{
  "d_model": 768,
  "head_dim": 64,
  "activation": "swiglu",
  "positions": "rope",
  "qk_norm": false,
  "attn_scale": 0.125,
  "tie_embeddings": false,
  "init_std_up": 0.0204,
  "init_std_down": 0.0,
  "lr": 0.000418,
  "beta1": 0.95,
  "schedule": "cos",
  "train_tokens": 1615000000,
  "steps": 6161
}
Each number is 500 + 25 x the weight over its row's rms, rounded and kept within 0 to 999. Layers, rows and columns count from 0. Numbers have three digits each. The size before them is the row's rms in percent of the matrix's.

# down: layer 7 MLP down (transposed), 2048x768, rms 0.0147, rows 1611-1634, columns 576-767
# gate: layer 7 MLP gate, 2048x768, rms 0.0201, rows 1612-1635, columns 576-767
# up: layer 7 MLP up, 2048x768, rms 0.0193, rows 1612-1635, columns 576-767
down1611 094:467455514499499523545500494518548536530497546515520501564451487485542532501515499556457523486507478521498474471529511530519555488468519496494515532509478512503498488510524527533521498502530508479514544498529523528484520543482459503490529504503491527507494519486490508518464528464503536492481472478499541532499482483468517495540471464488503448470498489509466479480474554473500497495475544486508525506524527502435529527499467509498497497477480495495469498496484518535545462475488496476440492475514492455507472526504491487520493487510536523475488525514512540483464520539504498545
gate1612 095:510502504492524510519517486471468491529466490490521421479513510561501474500505567512520485482496498511473492474510469550474462466479454520508502527540527464481456526504510495441504533466545470494499508512506511497513490483472453569508505463492516511543479509437471468509496480472499535510480458467525489517498523504499519519512499513498527543450493523497495504526545483532515501501494528526499492528477486473500475518500491474489542499509532505462469475487507481535477559470501493486480520497490555501483427454493517528475457502508513507510431506501484483488526490543514541495
up1612 096:451481531466485492496495493535507510450534462454479506478506515481496489485479458483477470504510483534510499511477514435496473477507552496509486524502491575502487512489531505557490520493506514463522506466540515489499527515502509493451493523464470502470499537500487503516507510528500466521468523510499505490507473470500499521479502484461500434473478515517472490489457508520494523528485476480498530463513478507503513495500469543482429520493433477502497494496511488463518476539494489490502456500502437479472514504488459513516520498519512459498511513492513478506523509502478515508
down1612 093:518523521482486485526476462504472496462459489456511521481513512506492508512507519501520447515506439548551515532498485501511473507495507484480465528558516513474545524488489518491507492517500540499514470496505502485506449522531454545523537473501467518533461464501503507500499469531529535498470519511494460484520453482521513492448549479498498512479506517456499503530512496540525476487505468529530491533534487477504449525463519488507515477495444477493487481464485477495511544460465532521467486464528514468477455491520517545510494500516519471465516491516509494525540480492522508557
gate1613 098:503500541512491488498508547489546512524516489464529503502541516522484554546467496527502496531473449541518510508472479483530506493484481488503526507518472500486497507498512488509455507516488476526502498511499517519521465476505525529511489480515451503492494519505494484504524493512484511500506489486505540507537537500534496455452493453477525529476506509508534490452523517512472504477472472479507483502571484458462460475481530516532477512473446485497477499471520528495505516502511491460545524441495521506457491498484469496493479516504497544480496502474473504523538506478447483468
up1613 099:533496499506518546525463492500476526497504529518492503492482539498530496473468434506446473492484493481481494505483515539469472481521483493519480506533481488478480518540486493479505476504475490472506514474560557528536514514487504534458545491539507511493441486525493475488563434472512505523489485452520494481523507506494526529479496505520484511516530527466514511486484503529529477489443480475521515502493558461522494518478516523536520520535490481494525460485491491492476480544514490506484475509475503530473492491513469508505448504457469527489482490539473535523483479466521506503
down1613 099:533489505493501471544527472550523488475484492514477487496514493471543513490467498530497555504500490517524519481490490487553502497512496486512481488474516478548459503470480515526445517500521510536505516479474524485503518489498488463553506467548505519505514534487524514496507478480486459461533491506498499483497520499515497506499517466482488558449477486454487489468499478538527560495555504496469483474528526515486472505513541493531505471530474501543500481487496474515543476460461493537459512489477507502471478500489498530481524527545500506478543517454478533521523505481459494510
gate1614 099:497497522481496440503482507509568512509459456511485466544496511463498487484485462516486487526479473463485475464518487473441474503480472479475531542510467502516523518505508492506513490523540501560473553477524469524510476510536522502484512467489459492493516504524505513547483431511494473505530496512509515500504471505510507495513521494490557479526485493491500532504507451499517480496465508555474524486499521488500460520520517522501516530474505528509491501479495507512527469510516540490507508498486465542528521486477526500454452523488452484489514503530511532560486485506535484535
up1614 104:504533506490488531476479460490506515492513519502488531479474509538459472518481454462494500495470508502543518527479470495457526447517498471527524519471491496494504523487536475489559494518498470528469517518507552468476471501572505495511534495517509582528485494526479499488487535516488485506517527493432562521484450485508496475515504522500495453498533504494497496528492494524484494494525526508469479488548522512509443499501483512469498517478562462521503512488524480465447494497526508508498495512481526512501522516506484536485478483537496491550511537532537499521514481513501518515
down1614 101:516467506501508500505489511539490501462511511500492518506506497493518480542485490497492486470498430526542454525488468540487531447525474508471501484496485482528500517489523490532471499486485491490496485460445480509519519482503498512523518526525532508516508478534509481495460497495504545515497490481496491506458466496496465467464510520489467516513523510455507507479515536501520486561524538520525482472496507473546500527507479480535498513504528481483502504498458487537547517481474515482467494540473496503473477545508524499504553453506478495511449504513447497518505503509494482617
gate1615 094:508485492514566516449488506475502514498525579497522477522510508479563530511505514506505498473514482480488476501512518568493485521450455508529541519540471492497493474448502518531437516500514509497453508474543521494499548495502554542497493466504486490532517474490483475479482482522529495470484518452548468491494487493520488483467479491455503504518478504490534528501468518492442488496523455441526517499485507496517492513444529501506515469486522528525461507489498477498504462536530481498480472543503528518499475511482469519507508500510452537493520539493509493474473511538557499510
up1615 098:480519497508537434513494526504482517494512530487543447501509513512474486513496477488514452464482521465507528510496515461539507512519468487509562464485506497476552465465538518468487544503506489504506523489492473512483493496476492516473517517478479519487466474497476498509493476522481475532465519515429475531478491473483470500472480482509538550523435535522530498507522506514488470472514498492514512418533505451526475524490527501466483495479492495523499525471529501533488517535522481462476479530504494455529510504521507524540509529538490517525479501462472494472495473506505556507
down1615 098:520509524518500489479501485497481428491480513532470515502493469473473497469504514469463522489506540526537525490494498567528508524422514474516489507464474484481477544540513487466487512509530468487492486475485545524473484492496485462506521501467494477478512517518463516466477510523489484501545503542514494491518499513534503461517477510497470495495526509474506502493441530511503482528477474490526486537496497516534494504542497497478510501494505523447505444497478544450553521479440491507477466521520498466510463508511576497476536501543503515504467504455466491494543491441519475466
gate1616 103:462499483502500512489466479475561501429549497495531471534566449473493534485468488520443528518508446536535521452542485482481505531525479524479486489495497502515506484484501513495515536442476555518463513501505532485493482505525488515554495507489503459512502563468549476515484546479501520516481519495522519504514506510497483475504490503494468468507525501479463489519505476496501514493531519485503523564473516523537512537522493527482481527479520532501445506533504491563499476493491524518504497518513494485496516493516463527502528516456515506449498511488571512526476520481532502505
up1616 103:504502507513485509493516536508510460527433518499482464484514537483518526525492509489521458508485518477461529504456504492468503471485507485510511513535454493510511483513445485529533513500507537503520515504487486509502519486455451487479506460529494530505530469453425498482425501546490521497496459490461468481469511515448491462485521500515512514493465535534517461499471506546512518498497500523477502462523464471517487478483486536482460472472520471551532523514531477514477486516478478498479512520484474500514464541477513430508527491501503568532511489527452504470539477505499524513
down1616 101:482515511468502473501518513501508513507469492506528475463502518489469477483484543499499528460557487540537501569480506505497526504481470490496537558493461503469526565515526523497499495478497444449537525466549484442529486495528468506506493512522488480480511504476453529475471447542483519469492514486503505549457489497447487472539485485476470471442459484539507541467499489527477522520534544492495528509498509486526474468463513537473485468500538525477503478495513533468474477504509525494467512484499492506506516525493498519518500469491518553503488492515504534474472513471504513491
gate1617 101:476501484470517522493501506521488507518462471469514457496493505479485543523518458480556508528498498501506478503507520506499482510520514488509483488505480530506488485523479529527502448530494509499468505499483491528477511518519469477477500512517465533487492516521486466492464482522460494465480490502481516512506490522502484476451518532537463536484489557558482516541526506535488498489476550509526526517498489483499482490510486483498495499521519448504492531492497496504444530475479475521547458514462517520526528516504508540472519499476491465527499513444457506512524536492455497535
up1617 099:503514499475534524501518486519496489478469531484468548510489479518507505467498478461459476492503479476527523496521504528488499496528501483506532481514490491514434553514472518496484490492548466491516486500501509510518471513523475472490452474516507501444490504485467508538494530465540492466488514486534509511501507507492460463466486467496502525491571514536516508539510485501502499477480518529553522507500479509509502498487554473532518527505513501480485560508511425464479480522499498525493468488475515479551478521519515503507501521495442481430449524519535468532488487550517515493
down1617 100:481476487478513514498506450518505469509505465495484488471529495512464519473513462454518487507518407488498465520486536542513508478495502480479511520485451462516466499506506527503474509468486472520529477520493475493521511535500495496513511529506489543475474524464430479531448500494527490489497531513454499489518455508490467452494508506498525507440516538567534538467498474513571433498480508519460446480479518489520486509470475477492513504506457528516504484454485491483493473539504561495515504505494483511476494490513533490534511493518497516495460494500513440466477473495510517573
gate1618 098:499505514472487431509506480485472451504492508541513471486467525481519559478486512517454484491461493518545520538529480477489489532493493508501485500507489491485490493529492555467502509533499507495481490530464511472498504487468506544530505484487503521510529534524473497510487513501504470517482527502469480515470483504468488453504507544498472525510489513477515477448522501501494531506495525474525513505502483479491466482544503487527498500460500517487503487523493504485458523506522522534491480482512458482529478507504476530477522512488496470482504538520512525517537533498481532563
up1618 100:496514497529467464479513466505483461477515547472522512556484503513476489509578493522505508551504477550527557484483464494495531503492531549488489543496468496515500508494513508461453505524533493518494483511512488538461497482524487468475492506509486491512466520477513488477480456451482541508508456457508490535534541491530490528554497512471503502475481501479478519500513473532548504536489501483520532513507472476549520494503476519472464482478469495515521551553509484477500521507526490492481505493475512522522473471503498495475489493502527510494466474487505535515486534514511538495
down1618 096:524537498522500496507467520483443476524498527482487479521527500500507506462482499509473483483497534493457532484546551498475461517503502520506483480521509475534471492533519475488545485523517502475489519481478543527506537459487531487468517503490543502541497501510508472511529497506517471473523540527512451493516502510492456517498471550506492537504525479469511517445441492488495541463501494484484517484495467524441482540538532501492512530505553556526527501513499542522483456505517470526527518529505398475526514453479524468484520491521501494452499515565532524534491485506522504438
gate1619 100:482552475515432472451499498464515499478504465509512494501470519496478479522483489472505494460520490504497455515486450522492488459523494549525520478530527476463490487495538488533459489471484530489481512466549527467505501500504498498491475472503542499487508522477541515494462503501521496495531518504524480468525504520510490498485485527499535473489475509480532524474520454474469515520520546504525490498501486503499496541523510527489486488492490477533498477479511441469512502493484524479478480502502502505474537478555534487531505467501488496558503477513536443529475470486487506512
up1619 099:497491487513462486536510465516439529475503507529520466480506450562489505554504537527512469494534512501474496495505478490440480507480476512539463513537529528537552570506463528499556471536517495489500530489479475452526522500462439547493515499468516514499533474552508494508522462488507507491492460535533465529510504471456470447534511487523469511511520520491517497480492492460550523481504486515521515499521525526520443512482557502498526516514519484491530500446506498490440507533488494493451479516513576574511490487507496483462445527523495482474477526485517509517503506485485504513
down1619 101:519503544507523495503461490525500513509519452513483476459482517496558528500527464512507493516513544510465482478468505494511481472543469549513501514509530469471499495495480513538512480486544526505486491499498502486506498536442492512489533456511485504481501515492497489470486521498488506473496505534511507537489490477512468495463494505468493527508464530503508479466456497485516515481494458511523539527487517451515461519516509499496478473480530468489504511527506483489505521480485495554522477467488497464537499521482478476503494480491508446524488518491495506495521442515505532499
gate1620 099:511510496471516494472528506487495476500492507496479530542430532479532521536512481540460510498520527510539534460510527499504519536481470502526492470453510507543455514532492491489500523513507508486519512512499504464513514469511508525586504474530509499481514507517540497499498539435499459506480505504465498496506494501502547509512521505526509476491536517518497465441458458539495521514463541498488491551456512554507506467508499522476496452489501485555499474493510468505481501464459511490461487470494541471512482531508521512554489465451543464546484521522506479481533534467465504518
up1620 099:507523496507494534480495499496485477492480462507466491513499470515473517470527524568495474510478505503543487458503504511511515507484580458550508470548532522524507537479512460503515529484480516481492484472491512501513553511468537480514544513492543504464507489500515517542530520501466493493509441527471505511502484539504520529441487506529505511504530514483524508504455500469545554499471504505525519474456514510497494500480487486477504480490485481520523490520464479475502502499457510519514468469496535505483474516486490487483512452519529476490450497499493462474475535521519527499
down1620 097:503467544538506518566505470521506518489483474516508494498466510481497524492521476496544502495526476531476476490522481517539517466526471517472480514490504482517494543462527455547505449451521509550473519478485497534522474520480523493464485526496478514529500475505447513491474495493477490545523483494525491499489501523525493524506474485498481493487455459519514497535523507461520523463513490493501475451493537511499507482528550503542483504523494550443518463532522530527497536497512510523503510517491464497445499513534502513486471503510478458492475521514455507483482477492477474534
gate1621 094:516498497515532513490541511499461486464539491502507496512515487498510490530503505470527544517476510524510466496445538504528492543505502495432475502505480520531476492507498501509510526455515485516465462524481457515531475465530495505481513482471482497477478515503488510506506516471485531509471498523522523494506538546506533510464492503493529551543508528540499509472513519514476490480513502484486461491543455497509512455505487465511506558530484517488526494524535534501475482478487493525537461546468468505484535509473515466512518500500470500540476522487489496485473501531526534500
up1621 097:505470460539533485486519520440471512482498452490531488477477495510508484522518482508513474480498487512467467498486499507492502498488546505486524532552468499524511509520514469497534499519496505501460503500503452501548480467522485544466477520517523489514496472476517501493496496460458537507508475519457514510439505472467483508516523509490470471507500565493487477447487518506508475430504479495496498454534494506531477482518511477518490492487493487435498524507498468513513520484497476546476470502482492492484484450501508478458478485538490518488457484544498477525492497532526519508
down1621 094:495468494493522500512530515514438500515504488536533524491541462480489493513492509459502500460468543519481548508465545502491511527483517525493477511514452553531509512508480508505497531534547525502448493465508487495477469460536470421519475510524495427477504509509505489458472444511525494526514501488509505456463524467503515512481470497506562532512532505513486467469512531536518502490479473481486487544504468497514496521484470511526463517489495522537522470519545485533503506484520458542508446494526485489487518427457505476461494511516524566522499525519501505514519475516523498407
gate1622 096:518512488527502499501501514522510473469530481525535543486498495519506497498552515469501523483469482475480497443489525548486482474467525475463538482458498515518488451532489492498514480511525480484460490490475458461492497477482482545467510483528497496505484520462501500481468494489523482473490503480518501470531510538498510515489483520459504478503482473514505503498497503493452461458473482527512486495472522520470501459496519509460507516485472503501499487491464507484526463502531528538544525526490550471503484485465493490485512554563536495503507509504441513515493535499504533531
up1622 095:531539461563474529424497537494491487496473476508509478471451568495505479469511547525520500528467503456481503501510512526512495475473455505479524554514495499525550501516476534516479473474479502502490507472481485522494503528503464503520520501522496484503537549535516532492506515500488506478507485474513474517476515510492541555444515477462521522508503494526474516515499458499489480495497501458531531556487491500493505472492522475513488497514513475473493492470474505508497506529514476521519495481542541572496536492506516509508525506502530516412477485518512520509517489559480474496
down1622 095:477512539516554510486520483502518530530520508455507505523536504518508528543503497489497514472462537473512532480446499511507470488527497489528512472491484496491495491510543424513535537506426502578490511482488487509506493479482530464484487509507522493494468491498553534463507545500530491525478504579489500491511500502476500498499499509503486500483479505517477478482507487521494525489530505543495498499540488504500510508469503533478473455491493500529503493475529468534514499482512526518479495519532492514545495469519510524458482515481517507515480518450519512530474478462534472439
gate1623 098:534537532494538479492522470495489487480514501494492533511527482481532521531515505514518513486534493491516480506512473533493504431481510499483471524505512485514508501507529508522502516475502512490500513483486521461503502489485515497461519472510531498534518470529506504502525527492487480478494417483519529469438516502476527484526496486532512493472550539535477513469493492541497496510493516469487505470497463422500481521508491501498520497504498498482493495514478514452503519493477513470497499519512495504525506461511514510502493529490501492521506531536513481511485476511509484507
up1623 101:457499488484467519436441505514471502562492529480535490540487510506535469496523482509524475528471494505448516478505458483561481494467495497547529486521422501481518519543521510493527476511485519504524496518464487472496497525463481483484507498525485537544486548497493541513527492445577481511545483483504492520499507490494521476474526512489494497514483507493527525502483507502484494524487484470527498516534442545481520503470506511463508479444476474504480506485497510486511515481512486500531503536549507483498481473525482498483493476583491480528530534502509457515497467450466510530
down1623 103:491470492527521507473480492487502482523489497518485484529503461465498500494516498483545486488451482470506493490538532516481511491497514539550517531481521514491504523480551524494470464535489508485484502560495524517463526498485495520465512498526486495502491469532506513520491472491505505527485473492516472533505552512485475521473490467525490485539540489512506502529494522498513482518497507552524514526497469474507468430461534531524499492522509518517502506516497495503480478431491490486501519566447524519516469510476502464496502512518486485515516502424530509514524514465518532494
gate1624 096:510483529470500542445504517515489528511477453530487492498474521499515546482474483516480532465501498504544533487513490492499504526466448497526538494482498501490521510482481495537501515514474505469514504515500516487496468494479471473488483546500518489503544505494529484527459498491484501474487480508510510482492512514512524486522473480517503507511499497459517487509511493472522502522519521488545456512489476476503536489518534486499502509473515513492517511484466501532485505540485476499495531490509487493476481493527436532501472458493520493501495480485476507496499601486554547492
up1624 099:507531478501461486522488523502496463509537494457510499508518509472478484501505492492481472492550499477541500508529505488462523470514528500461524530490471511487471524501528490543494496465513497528481528499507509523485483524475489511502474484490536509455498531479539492479469534496518480464518510462491495565482493460534450495479493491516461505538493449494514472512505498503504534483465493479484528504503481481481482434460517531492507486523504488537542535530550505495496459487518530529532508478488486511456492499483471509532531496478482508530481451517493482527484517551445493509
down1624 096:499492499502514506524514510510489500499513488508492490486475441507463471477448495511464495501520395444514445476474472534560493503508475493475497495458531472539478512501517509517507509517497522473488546485489497515495474501498457519457494500527475536537461454475495503521496517517477561490497487466480524494518526527515495487438530464509532476533533489506520503496496502484476551514556507496496486436525479531463491501502501545511502524517512511477508500526495483448517457527535542512502470503494500466522538486513463450482514517487507528512467493505538504518514502496462488583
gate1625 098:451555513456520489502551454464489451497515494505524482473501447496468477528503519452516496479472495493505449482533511480525448502522479515495496522505525488488476473508478533505536486502518526512465506532453476453480484501523480510477465496479494510505501417516526483503465458514493462529438496530527497492515531484495476523503489490516514499514549492515524502539502476507501509498544528492487473553559496476482537492514549499479491488526468510504496541484474519532521494504532478526546519549516510512503468499486509517486487489497512496550499491535484516544488471511494541549
up1625 099:484482511483481535472472488523470471496503553520481513474498499504461484543445512470472462506499494514511483477440522506513500482495484519501520489482511517492502491506491551530477547518472481462505488498462469462559515528550484539485511496476516477509482553485563476484501543496434505547527519520468533469490530483496528528484492501532465519541479467540486495472499523511504551513460548467505525537470508481508508494560484487498496516512485510513500456514485522507511529478488530510473496517489522535490510519482542509516453483523473512487505559502495451477526480476491492472
down1625 101:443490572470482543517502522502541486551504506491489491520488458526490504518520534448541506537498562533542524480452502515507507530520468509523486515493492475472526503535512475515495527492495481505525486509500513458551503500482530484504489482467507516478504498481508499528493457538539498526504506480493532511467494504510504498530513509544521465558474509460491489518509487532502513536542493531512468512524480521512495514512528499508506523499517529520495521482527531509506561524509486517496471528513463507535512502516499526477510479544492510483480462528484447507504492493509495424
gate1626 097:497501494509490511518508481471450509505499499471526509456518489514491499507516489500486464490440493486507484506484490485469465472501471519514489475525463440498485501478539501500485502479551483477537472504525497494464492452500482516453472503507565541466454481498487489497498483543432516480533507465517524512498491510502504511497515510530507472469512466494493541529505509515513511516458491507489511508464497496511546515505507535470530517487477512481474519487520451456471515512534506480528511485502481508474514508489527530482528537518487495509501479511547481463506476466494447504
up1626 095:431487512539559472467510529513509520487528494516517497521478471496475459503498511509478496507478511456544481498507488508499496482506530512502486494531547527473513521515491486482472483490561536531526463483501512496491519481514520513560542460513466470532483471482504470504472509494484538548500461509511484477480493510513502489527515473486515517526523485453486508562433511486497522479498495490530484471511534476509487467498506488543485522513485515510535527520499542500529441499491487520507488486480551523548472467513500529500492495492476535483525511445491504560536521529528523493
down1626 101:503498512485503503549477488445467523524509545502430492529511491508486504539501533522437486494455500520497550496537495521486512517493519458483497428477505477498514492486521519527512494517531505518515509507458465527488492437479516507524491490491549467478491494477493525504456468499479495472467488511525475494467554508517486483493472461469498498473474498528487502524462540495511471481443477553483508503489472499546499521488531522454535519498442559486507511501523516516442486519512482483525536486481494531482530488516472506473466486507477520451501498508492464489501486497488511493
gate1627 103:528519494494526520481502503459480479491506509499484440504516521494504545532526497541490461536486470493492471508479445496516518524470449444463481508493467516474482542504496526528515499465518478495477516505505490498463524455476523480458502494483423504487473487440489484523529483481483508505449476497512496526497506487505511507487500488506528476491502527509524495503517485479488484498562470499551519491480478453516532477573487540497530483537505509487527527516521538488480497515504526485484474474485449516487485458517492494483455490485507493491548535490496524514536486501543474534
up1627 103:474449485464515479515528453481450506519471452449531537536515497483501515534511514462523524511477508483539491520526514451535502540501503492516532468514483553500571500478520474479469465518476506529481498523508522483442471468514511513519497477501477533528497560487537511509486519492509488465509456457480522506505528480465511489462487492568510476452468513489477462534484564516476490536484521474513494473557526481482502541470516500465509527483489509436490516495509469503456492524457529486517463551515541498482524480504503520493516489500527506552531524500495503518481476491457494489
down1627 105:465471522482476492509509487470505474509478484450495512507490464501533540512503513509539467508488544486504470439513466550474486539505485467472501485563512465531509512467464523539495510494516497481470526499482498488445487492451507479475554482557512466463479481479469488545520493528449503521481509499508510539539500461488511469462520540484489488544463514494474486517474537500486493481463511513524534511515483504550456524509480510501487473542494469485499506525503547495513471521516510529481502482500519501518499536534447513525535511502500536515467465492529540494496489533504516460
gate1628 101:486493487524516527477464467485501515486501471506544496486478505507477488522467483498516511526457500520560495466546528494541514517483468485524497488536490487502518489538486442510462481496527509529471449468514473513492527485449460491494497509478485476504478490491468527489483494517470476484509482469524518484492531485476481508435497540529497501511495480472466489500498510504505507485458520439473517484453469460491496478508553531489480467484511484499536487493520464489525537531521473499499458542500515538487511510478505463456526493513487535469457524500496493480470478518503492498
up1628 095:532515474472511489526509474555475489458503508499496519521473504472492504516520459491462492500489481528523503520451485502509464515467490516525509517506486521493485495509514515481488512472484504481491493507479492527450522487476515479535507456512503499503509508505498514511477502498498459508446495498513509517499501485502505509546535529473451528507498493473474499498499470512470486487544497506463455474497505502499472497488448503494466517490523518535514472513506475515501474421531502528499530531479496553546476490489545529477489512502489524458538476523532481533437508522485440509
down1628 096:540517483492497515458505538464476503525468539523487512511521507512538461522469441460464464493515523465508504519512472508484516528506521480488542472511490482530509485473515497483521485536558505494493493542535505507498474495529497472440514477517464510476439465548557480501573486503474510497423555485525482501480446499477504494476529470491492518534491537559509521512466494534511522512457469463495530496543534521490503480526512470511533535446500509483516490499497486475487465487484564491472509503537506484489467501520462489500464511489513496513514459481517510512497442523455500542
gate1629 098:505454501490513525530530527502531538531434494456516497499518472466458509505506540428477552496503513507446504526525495523513518484547519492462485516527483504495503529479537536485504483517506490526494465496531525520495517504524471516507461498513507536475516502487526517511527482497479518484451450483497484491469498509511511477539542489466504501509504488503461521523454536514505462496477491469504496498536473499463516485502494513478486523531508449473522481550520508447500500501491471498479506554500499495499492460505458536496477509453484493529495526492468510499527482479501524516
up1629 103:478539488523506474544526535484499517528493471504503499501450509501505518462556500463490495500525519505517508465512516509493552534503487505474486482518469504506473524564507501460513502521526493511531510515467478502486494527475492510485489516489506512503487499497500519491474504489463529491502481462469493523476525491465475505558446509511461534487493508547511522551496540527528518559492492535503508455491532480511526511490470489449510492533492449480496521478513504476466476432492536526511507487501499523502516512498502500524523507534505522527513470529488508499518499477453490532
down1629 099:500490448524520486447516476531501498532501513479537518468499525517483475545500488443468468525461593512488506529476528537505490473474517529509482482491509523495530499448487449503486494519569508513518481498517503471491474487526450493497507521496529437471497468497522515477520537497504521524457481490469501503457546517469513482480471495504528471533532499483541490511486491504489488511539509483491528493485466538487553473493532507530577503506514490523533495509496505487491518508497527511507513483496497507474505467499515523507537518487460436491535477507474491503514523512502481446
gate1630 096:520504492481458541439555535489523501482483496501534443529504496532470503495490513503521490530484521512436512462507482521514527458493511462499498532515513488540507478487501535517511517511498502510504504519472475467440509485488489486497503472529496476539475503512499473509493475494478473486471475475471526480504464518483475471461516503472518482518483511509474482525501498498487480472511532488501503507482515512487487529507525499493554501545452514428471508496474474534509470527483487477475475496462497497489505508530497499521529551508526484539509487460478485502519458507475490522
up1630 094:549508537526425495473503530485498513470487464540509513497489507527480550488499537495559532476455509487469530506502496475501512506492517493527499469544507494517510484505466543509507502517513521503450481487456513477465491470485509502487500566494481487545495496495532513484506477505488495516524437564485531537535490541467493459495475541447509496489518500489526547519506506477496484536480512488532513491511484505454527501498499486472539503478474475498508509514439461550510487557464492487496554490502517501519516516507514485502476555515511506538453549468485461504507471496459557511
down1630 094:469497502478474487541494531485520494480495519492475517498518492501471515468480482519499524464485500491496497482477514488509474517499513509561505513499491532474475508523518501493470466510538504466487483492488513501526510480509497487506519555497506488508489477501510474482460520485473489504468495528506526491502527512530523501511457520506527555480472489514511516488523466502469527535494497482553513499516482531471515495523554520501551474484524534507483485551502454516530459506486528514568538495462477496532503489518581472471540492513481536494501505519550474524484485475522486468
gate1631 095:504531455488485518496525483497538497536495539523491471521487499495544482506490562532484510480501484511534515530453479506491468452456490517513508496488558520490496453522527537482534517493491516479537489474486492494506507517505492477491486460466497514500460488496476491554473490514484508510489471507456471482511524460481488519500451493487529469487494501480498491486496507512500543495501523505477481530492509512562501512498483495512545500536507498535519485516471480517506535489505509480516517544528460475416518507494488478471522517502494506483478522472458527539517497522481523511
up1631 097:481478471494500512456486464515506478533510516522490484520505476493523479480549541543485496525468501490533502510516500522509527489484529477528563484493548528474513469468535526503503490541482490464516509471481481488522490537457486501493499548481473514451493543501523470471504514517482502478478482512486472494511532470466469510536500499455485514533463474494469515472524507505484523495512503485434520501474506427513499537505538545497521543513484496493495517506458474530480515522514509469495479551513469498481486495521504488513512489515500503486506541458493481549469529502451515460
down1631 096:500480546537542448482487480552476445450481512500531533451480531505503496505478479506505506527473528496483502489525522537479479532526496492544482486523482486487532533503496516505545459529469512471484506510550504484498505502444454561503494542543502469450518471463467512492489515489495501484515502488497475481506468517516509465487524511451518462527494546501507461483471472490496530534516489510463450491500478485488518499521503515525478492488515484495508509473516494455489493493536490523446505481534522468497502544461509459512457516535544518527506479517501556459489496527430500466
gate1632 098:499502488558516508485525551517504454485468535501465494506455508495529452522473489555546480462440506485535478489512489484503479464476518502483502534503516487486465502512484519480470517557522487487519509442545490540527495496535485548463534513459488536470540464484472500501501456520515524507507533490543528523504513528517516525509512507517500539458486548444511502467538488506489496496466520487526506469492495505505500497532518488530492506496487490486514503432483490540490525515497553458555544502469514454522473522473495504486494524481504510502514490450518518500493501519520520484
up1632 097:442525512493475491531472478491563516531489524491516491489527532439493468510520475519493508507497468494484486529534498473470470468497524505511538480503465492485530509492507493488462471517503512527481486465498481491473497508474527506499564481501476530497539499521532532493460512506468521482528505499519502494505547471510527515483533524498493461521469442545458518479488476497542538509507546495476530476535487544480488509521538470448459486503481498553511466476520462502467499484494494502500489495558508523443503506503496485488516469489467525500510521503514504479503515507471502525
down1632 097:495521509512496467498454494485509513549521477462524479500521491469495478520544493515502478505449508461507518543505483492485532520470497458483482537485500529506534542526513512457463511538540518511512578485534486522493471517485508508464514488484471479525555496512507505488523468472480493499499522525524509504482484508529541505513476447522518496493480534519531501444528474479540533507456536501522479504532488502479489532474531475502513497510495455478484554439463522500500514503536485494535489457478478484492526485468490493539526466507481504527520496506488527475492519529460513458
gate1633 101:489490498504524505484501503492504539526481491508514523485473485484506467453481458490481464480513529526499487558461476463468506479485482509498492506468504540503455485520537504541460454475498513511482495478482488523474463490487479458511530533537462472522523496462517507506480434467488563564528484475484468516475468511513482545476522488484557513485457523474518466494482504477528490513522495483470470536552461500504535482535487505458516476510504535527486533510509485508540536498514520528466474505549489458488474507508513515486547484483508517509532479432492479480544543452517522525
up1633 102:510519469469545515494513499475515485453520466527470499507520533509498471514523519516470497528517479480480524457498521481461499489496512506534524481501488488519504518475473514522508508519477488521518555522517527492546491496449518460501505466470525499534481529493521513468535488482481498487468482505509479461475494497503506500469481501487492467506481512459510485453520437453420486496509485504490510556491471483483499494535523498467454470489502551519503457480511506500514531507463520486523504494545492509541471458497465496482540515547486506486486501521471461514547501466559495515
down1633 102:568498487467516544478505487495483513493489481482533501479510472486520518497515484514533482551514500542532507532478501485508493466481483481476515483509476506510462491513516536495522440511551499478517528478506461459470489512524520495537436518448475491502505497499474506485511504546516497525495567511493520496485506492508495515508539522497522461449460387507485469522503501507476494515538534473558529487538471497508488497471563542500470503479518470508496508507537501470493473487463498486520466464468527477481473520468465489549502513493509488477457522519552517500481514492508438474
gate1634 103:500465498511492473509539485481428512520478485495557519492503520475464509510451504493497468498467486499538483506491516494533459502547450483497539521459527497487492515503522527508526489481518497491497489535502536479523506445503482503526551493499537542486502490481524468522539526513493500512490551541453528524463510482520502506511536455476509496480488527477500518497502490524536516565492458504509519491508525516516529510455507490497514511439502526499509500496484507494517498461541498527495475526487517483485525524498513476480466516478510455512495504476491526508483546537529541486
up1634 106:469471470449500501504494529516509520534485509520476507507508450488526460532517475523459488507499514539533506477482483474531543520496492496499455515500443478501533485538495515500528509486543481490569516544488532473492530504473563484491523495517504477474470515443489524503539528488470512534541505514473517536516526510505524450532506500533521462473478518494455540535496479468476499527504492497513489494457526492474480528509498512503528466507482484516461521532518505460511525491513529488473502454533462489463510508518499492539453500493513495483507513514496497497502495559520470486
down1634 102:509477480502500467518488501530523554469539501540498495503497484476510498487516466469496505517470562497505498486539463481542492566449490482455523474495504491532528505524509482497519520498505478506495481453511505450502520540523470504483503514478489515520506507528497523542479534493448512535533468543454508526512512546493542535511497469521521531465463499530541510450545489497501507503513524502479468509463540493482501458495504479516486472549526538470499462482545515509512519506487507486481530462482488488463509469437513486505460521530500473487508495512494462475486587506517498457
gate1635 100:492503523532475531472508489520537565509492511481475485471535534468508540501526497486499532509482532507473485506505469488543518480462550527487520477475508523490519511474483515518489555523501473575491442512511468479503491550498516490451452481494465586523496527542545487493468461575503522494516475518487497490524566506480497504491511498470516489470528492498501491503547504540507466453473502487497514482464504479498524474542460519504489491459476478455497433509482493479519492437539511484496523493505535498477510477511499455530509509479503437545516507494488485477504493501475485500
up1635 100:496496530484502465510490546468495467509528465493517528504536549523482530473497477514534482525517439468504541467460489517471524516495470490525566519535508445494497553517486539491515453500509501524486510538460513545489525502578490498505531479463500476490483517484491500544498504493495484458528508493546547504491510468519528524500504473499520467456512512500497461507483471506500477483523458505554447481518519488492482497503509464451490485501509480478455544521488486528507498478482496574524509497535484519519499479525504527524536549512476545461536526507542559514512480491497504503